config = dict(
    n_kv_head=3,
    norm='rmsnorm',
    init='normal',
    beta1=0.95,
    beta2=0.98,
    final_lr_fraction=0.0,
    steps=9517,
)
Each number is 500 + 25 x the weight over its row's rms, rounded and kept within 0 to 999. Layers, rows and columns count from 0. Numbers have three digits each. The size before them is the row's rms in percent of the matrix's.

# down: layer 8 MLP down (transposed), 2304x384, rms 0.0501, rows 2090-2121, columns 96-191
# up: layer 8 MLP up, 2304x384, rms 0.0567, rows 2091-2122, columns 96-191
down2090 088:501456512501485507480491477489485518500501510483526475500531504492500504500488457505515477535486500515517536513470504490465496497527491502498492510476501490512514481487526498503476459509485508499496506480520514470519552458521548485511488511470492485490416483510502510518509512521485493496
up2091 072:484517506486440513494534505475473533525453514509496517502521507507484530498518508520505528484504506510505496475486478491469546498517526455468538541474538506530533494482502515502511513468516506478474474540544488522488481482508497540532521497467504527486531529502521481535505479531467511434
down2091 074:506515503501514524527496541515554482462510526479524511530437528490504509490464494485502503497494521515448480498512498469504503510518527503502443486549470533488473514517512430477485485505490499482448524459489485503503489476483507441532492505509496488514541520518422520494519516516544460521
up2092 117:503506525539488482494531456514525513559469501497499519453535528498524548494496459467491494530529518522502451523443508501528553486487485477500511495542480509527506481532494492445503477501543517478489473517467493487524498549535494529497491476509540466472513499584495494498515457491496451494
down2092 118:468516489455518438496497468455520498502523471475469480505547489488510504507512486530522520505477491481498457514470486546518476512489468449505483516499487508506508497493433507522458484483491524566480452492492450531491513497522481499524513476495519499487526484506454536546527471515463464501
up2093 092:495487496473533479501475470505480494546523513499484545517516494498498512476519503528515493487457469504501483526486513481500496522540498496475493487500473508513480460497520503455481472481480483491467499532440461518494559458544477511481488487543491495498499505467478494491512487533511518476
down2093 097:498493478516457526485508490467482530487500493430515518522475495524480489506545489519501556491481526495503498480492530495497475522502479503474511481514538494490529505488512476513508540513503517469555512475506507527459479521494491528477495506478471514537454531502530438494528508521495489487
up2094 089:534446489493539482480492508504528534491489489504482495514499515487488472532513508498505467517505466475482518488471463517527481528497484476466517526505501464486548529487512506455496475557483486516510480488508516469520540489506508521502534501489492514491494499476484490490500506502522506523
down2094 092:514556525470515525498512488492522497505468528473475505484497475499493486461508518497520529536464497506483501543505506512497483457477498506537515446490508494463492516467533504478475550494497484473461503488511498512499459488481514465487462519487547458491535498517502478486519521533477488495
up2095 096:462537515463527497495523455527545525511548490492510489483482495484522497484529511462465485548492524525496489489533548513479503497552474527468491530575508490485465486539453506416474474507541517532523483516539492492491491530457507542522507445513470516529465437507551464477474491481500481466
down2095 087:471474509508469505466469527477493490491478504466483502496480508473508529517532490546520482497503452475513490491499504541469489481489456507532521494456481521507525523422539473511537511518480471532515517472490495485495473484511609456481496461518490516513517519493487511516539522553532491486
up2096 094:482564534554491504489499479510459483520542515478513514468563516498483470468504537523476487505542509531447464491537499526524514492490506472481485473470500425557495522513486490498520503508478517475472460493480516527524498484504489469499501501484496486488553533505476503503497463546500510499
down2096 093:441486460451543470519499533484496469513508498536510506509458475474495504494536480517495464537484469497513504501552524521484452501454511554501519527482513524461498459510534484466471489504513529516535508512509533484476538486520485483506483495466479517500505532488478488492526445495509491468
up2097 093:466545526498514484505540488498509473575502469497500512470485513471512493501540529516512474482488533509549493488504451459539456497541483495490485507467503483525470515476477489431448496515504555484466499498500476492484504525542467543478483484539468511494550509506474479436469494518485567499
down2097 095:576506516500450493531501518463508439512519472488500509490488501488505491539478476497472591527522482542505519494514495520488540519518538505505554489493470524462486519501503489521521495527487517475485545485494467498490511501500478531505502485502504471483469485538481497489509480489485494488
up2098 121:458550560470509529519498503528486511534496522495521489511482491566488533484445517518485482485492527490457488467483497495513527509498506470476527508531500493486454460472479520498521526522548517464541492500498511498571509539542478493535531497463525487531478543470475499515511507507511515515
down2098 129:492484497566474535486496507535481492499492486493458525497540510447454503508510533497565494452477522516509494473478504509531485466496508448512515484469511499539475486511469496525517502514464494500510470513491508502502477470506507523494478509474492496517553464467472538507503480465471504451
up2099 094:496487497493509491480513500499488491486493524469485549488508463538482468523493496521475507490524542505547478501545510548480505542479462486465519519504509502493505498501514512483509560482453469500462544507496460476538543484467494542507487443482500491547499525531483465476509470479489514514
down2099 096:470534492479482512529498524537498526527515500555522523469514537475455524498502467517515509461503509487502516488469557455521509467455505544483498481556489509496513515488510521476522500531476520452503481539518550515466507478510539497471501533513500473480520461492467500478473525546542530522
up2100 086:467448540495459483491472516456462506471460437511459477541500522472498465517497461491479522485527533469475529477470500525526498489494497497474536475488527502534472510510544438482530493480471489568469455510437468460521509494475486468494486513531484449502541523520440515511557481509485525468
down2100 086:483515465505468522533523506551515509509502533493506508495505452525502510460520540528545488519543511518474527517514446458501515529506480526490481483489504498468534480471490500537484500476480484501452472517531505512529464543481565513485521513530458525546470488539533495524438529468515485492
up2101 087:488489500508501488558515474465463502513500534512488491489511513527500482513462471460467509459507486454468465531472523539493513491498519540505515502521446503529481520514502494454517505482528488524500508503488473487475542475489497467497498478553533458530507496520503515507537508520471542482
down2101 093:504472487506438514499479510505454518471482482498462473500453510458504458448505540477544489481532544528506473475494524480489534496513507450503524534489546481479556534543569494490470493467503508544506524499519506517475509472503529479495481495481512505538498515501524520486529473536476503491
up2102 111:516537506461506497529526475495496517542485525528494507468474518511524508483507483525485490587465511500522485452502512506589491517512499481519469535510535485501476507499485491524521509504505527533501487504480474479491502480473489522551462520527527486520482505485502492517504447506521525502
down2102 108:510518523512495509506497501522531480470470522506502480470491508484469493517520539480498504485493495522523544523502479528483517485568473462490498476478459510485501445501483509515510512499506484503474506512498510439477523528533524487527526485478514529436469459479483504524455512526485496519
up2103 110:518502527458498504551592504509485520480527531485525477523466499517512489461493476479491486507537494459460474525509500483492496514484458469500463503515460527504527471519541506520451542486550486458501518508518479459498482454497505463539500504495496467500482473502559477463509506476499453535
down2103 107:500485494500493474471505513504552494457512464519504464514502516537559501483481461504497481527510480502515501494519462516467493531510557474545471469492522534489478485487502485519561496491494484492521507491503514485494464535523473504525482542517485462516465490503492496500494475447488473507
up2104 113:572523506476516502535511509505544513526507496472514521553488463535475506492450472481482463495499515536474477548528473508509565518498451527539453510537469492491480540496481495508513495510505531525481477520492504530486481502532493507485583538557535477481491523520504496559518493478542494481
down2104 108:515513519504501505534475499518479521536520473464466513518482532483559522534484498569511490515482460525485531487471512463503531503446495483484481509479498510482528530498508468519490513489491505494513531461499520537514544506489508502540472501520587504502497562506530535471494500503517506510
up2105 076:483512491507524476538514541501495524507481465477480517561484459497511510511492522537427496469531507509511518552515505545475461528517476518487474540540507507487442553463458524490539524528514547468505501453512487519494505487492498514516495526555534488501502503417502536486516498435494501511
down2105 077:550474455552448468490487461490517502554510471511517452442493476504497494501487499495544505520487459478481499507477456520514529547474543511465486518508477476494484504540519458510490525494512498482494513489487502516505461547534493479456514495510460490523487514528511468485505523502516504507
up2106 108:477481496441508472478504526503479490480503516526466557531532520478528500477479459512525556502479536524537489518481497524567481491511557498462503527528510493515519527492478474489506519489465462510495482495530460514496560488490502506563510528511509453492509496505521489563559517509509481512
down2106 110:486510487507516482561550520449450480482482519484508520542467493517545499512475509490483486504531538558507495496501496527470485520494499509497480484504470517503496525510476460508475510501510501527512479537538531516495505507530545448491473522484480502489467462535522463489462499485506513482
up2107 106:533518538510512414524504510504519486502518515461483454480536504518498513507504503478558509520494547460496519500514464580524509519502473513498448497506448497463500520522509501449526502539555525512487467492510449462536484521529504487491491451475490480512508486536497447477476505506511492489
down2107 111:498471509485483520496508512505472521487469464465499455527490538556517516521492491540493471472518505473489456522515512480475500500459501496523510466505538532492547460494518495482521560506517483491476489483492543448523514540486496507485487486476492530519476545489471508438526519519515465524
up2108 093:530497512533489486482465495444532488473498477493512515494493504522482533461473488539514507499492517535490503520484487490517497506510487452499500558493532494537471484478498527512455472476481501479472528529468524476479500522503474494544529535484484497520478527485518533488538497495521515499
down2108 100:471482516572549505503472430487483488484506444538506525511517486491457448529510518526534478509492476500503509502493478522494493472532484505489516481489493472493514506501513509505433493498490487477522488506524502494509490474498521540542466471505520525497493493488522543487469525533442490481
up2109 123:493495493508548466527494508462532496451467488519463515503499505535534477449478528479468509538495487502487477502498503508551486540511497467493494557554480525494488493507505450470528486498517524511490451496491459477491509460500492522541537525498480482543487527484485534493524475477510515524
down2109 113:448487536558550481535501472520510493500540498495505455519509507510477517467471494443502471508497527501508504482492516509473456492473543490440490511495535452504516508504507504489531563461503491496476463517517545516475484509488507500485489503526527521416515506500566480523519474483450492488
up2110 114:556501507474518528518487486483542505546521494507532513518454500470522490501487535512479521548529510550502459468482502498528520535514491520480525486522528511486488511477468480518470520477489459531520456471514477520536468520517491551474510467477503472490528484524495493474537477490532459506
down2110 112:474516487531491496527528485509506505507498491511486558486514503501469476528546535569487480465490464505539467498471470483514483536538506458505525512500511523495490469482527484524475533518485517508463498502499531528501479540504482526460470494489511505481523519508480551480461467507500510492
up2111 084:518470499489516505455483498478505496486518525524499475491485499506510484515469544488501483524507501485514492499541453483488486478504453521440510493474480472522484481483470507479512503478494517523512514447483500502492511504476506543471555523484530484508507482522493514524494487452480535478
down2111 088:497455516469500493471469537472554528482521532490448492531532509477506508519545488571540486546502521486490472516467514493496457527504480499521470529551437482484488423555513472468559485507449455504495485514471458478513510501477550460518496480492493467499478466502493506510460511481528511495
up2112 111:513508558505504487484490497476467487523508476469532472471513541525486539511465527487502490535476488450476478504514482512537519486471490481522493498496473491474504507498507495507501523510513501502478522517517486487547506525538496502507490495528440483517497515492491479515527455538477472489
down2112 109:522483541485510472478523509487496479495517525521482506485537547508460497514481531507480518466491483514498488497508526519476521464477488499494466511507464493492522535513493568501510481463505487516474524502563544510513505562522493531465503549504490517522507487483485468497506475505514491528
up2113 106:484538476479488502556558530480488498512485552516507539488515482526501488485474479504469518531459503487489519492490495477510517483538448484467488562478531520491490507482514542501561469524495516465493478514482479499480477499511487506505504486556528497578534501530501499467539472497484535527
down2113 097:521501483529504503492502494464477523477470513541478528512485495506519496457535501480517509569503518519517494460483519520513492504506504471493511500494474537512518480449499489468477496519510513513464472512527466502485475503472476546512535502492481517430500510513498494504525503501495510516
up2114 107:490505510463533458474463527492526532496525475467487524497503487491534501485447492460509517499502541499499503471513526537520527508521481520531498484505474502488451484469527488478488539518483523507462507466521477513502473499477512515517531488507522500541530474485488478453497481515524524504
down2114 092:483504550517508564476489523487499532500475520475544530472508521487518532526530525499483479495510494485500519468498506511489482500472479499458496494487509501518506520516495496492497509513514464546493524498520517523490512540509667512463547508477522502514500518481467491483504465523474490492
up2115 118:495524535487508477521530467493509521492514540508526511477460460553488479488528488496479480495530495513469467494505506498485537528498457499483435517443536504493490491494485509511516515489522510475480520504528478479524472496471492493532490509509479470534505500471488496486480522479505539479
down2115 111:469521523489491500495469501515517527492464510505515504473517538478483519505443465530520554514531547496493494449490500521516456468468529521536519499504482511492470547525470498520473491537479483527480537520477510511537461516537529474496492500516538464519525538496504477515520469502477516515
up2116 102:473501498504505529500509502492502523502560484480491482494506548516489528491517490493471493503507501468503502489502498493536542500496504489522490499483513510483524497493490514474507499515472573512501475522485518467471516496489478537516546506458469520495514530538524494479520525499523519529
down2116 101:490497493506504498499485510499466517512459478457485530472524473491512516488515501491451541532504486463510500505503470519510479506483503508517455487535483497538524531460493474498501497536500503546495475480483473489465548508486477471490439499492524549498495511537442519484470492507475465508
up2117 110:494469488495533505471499472492550507500494548527501484511499512458476533490519486537519501475488478504504492497505509514501481509529522481466486525493477480508482513494475477467484481497503490547542484471508502494507524565493464471496493483544469515491507503476516471498477472480545474515
down2117 113:487495484506508485522520487511503502526496508474506472532528474510466492491456510503534497486489497485551509518518568514469499430475521570487502508463457495490482497482516530462510539504528500486456476499517494508495462502499561505466484511511471512468500496491492467548515506520501511476
up2118 101:476470485517508472507519531490545501545489524542499489505546511491535531522474506433506467461545468469481466523474479514519502515527481465446506494507458509535505433527525493477517493472541490473517503498517485494531486521514504491499518468517497495507522488522540493513520502478470484488
down2118 101:534495488520472542513443475526516484525475472467493472461522482530504504498458504510476519471488498505555488496509526487521508531491494503494540499499464499464486518528537484509490523507510493476529516519493530472482481487507521489515463490469500502490534527499525505530479493491521491507
up2119 116:550523487511481467522500535513512488485500480510513530488540523516534493507487449502486526538466574520464501504478516542503522517496498525437484493523486518472502496480476507478522472505501529506498508466482462478514524531518493548498476527539519488474541550481533535490518520472513524526
down2119 114:509493505554521503536498550517496525505535490494511472512505524550524446444485475486492511480488500458493491529525483533483501487507506523519502471445510494451517501507523474471513527461472458472504512482498542512441521470528526488495513527496503518447526533474517472497533494547456511538
up2120 069:500518520488481520480492547506482497488534504465499480540524540491488475485535531512465516496558492498520502535525459484475505522533471473474463529501513492518485510486467482474530476518488510551500523519485426466499506513513502552516509516494479462508493482537513539507481507513497499470
down2120 074:537483511464523469497493491525518462505506505462517483464468516489518462498499467480528528512479507456480492467489448484544495503503513507526475540513507536480485461513483462481512479502527523495486520477489545492551488506511479472525500498512448472514469529506478522519502515523505498516
up2121 105:535514493468540501523476513479500493483477503421508506495484516487512543487502497519510522499522480454472533491517498530539495503499517467502495469540519494490545484514494521466476596512527452500486504494467468489502517518483498512488507498468488518498526543471482491487484524514492479496
down2121 106:510508493506523475501495508450490466488501509494486488517520480470521514505501505498510485502498520481522520482488521498488514509510513481453471536511472500515535504507431469497454510505484486488513509469515505520477463487476492484522517471470480517461512516460483514498455501536522494490
up2122 108:517513509527528526491524505454518512545500504474532533527498474497494503547469503510472537491490494493490458504484509494489497536503506500443507520531488515547490477489440536509497548493482535563525514523484511516465557546498492514500501470508479458490476556490474468525523528481514511550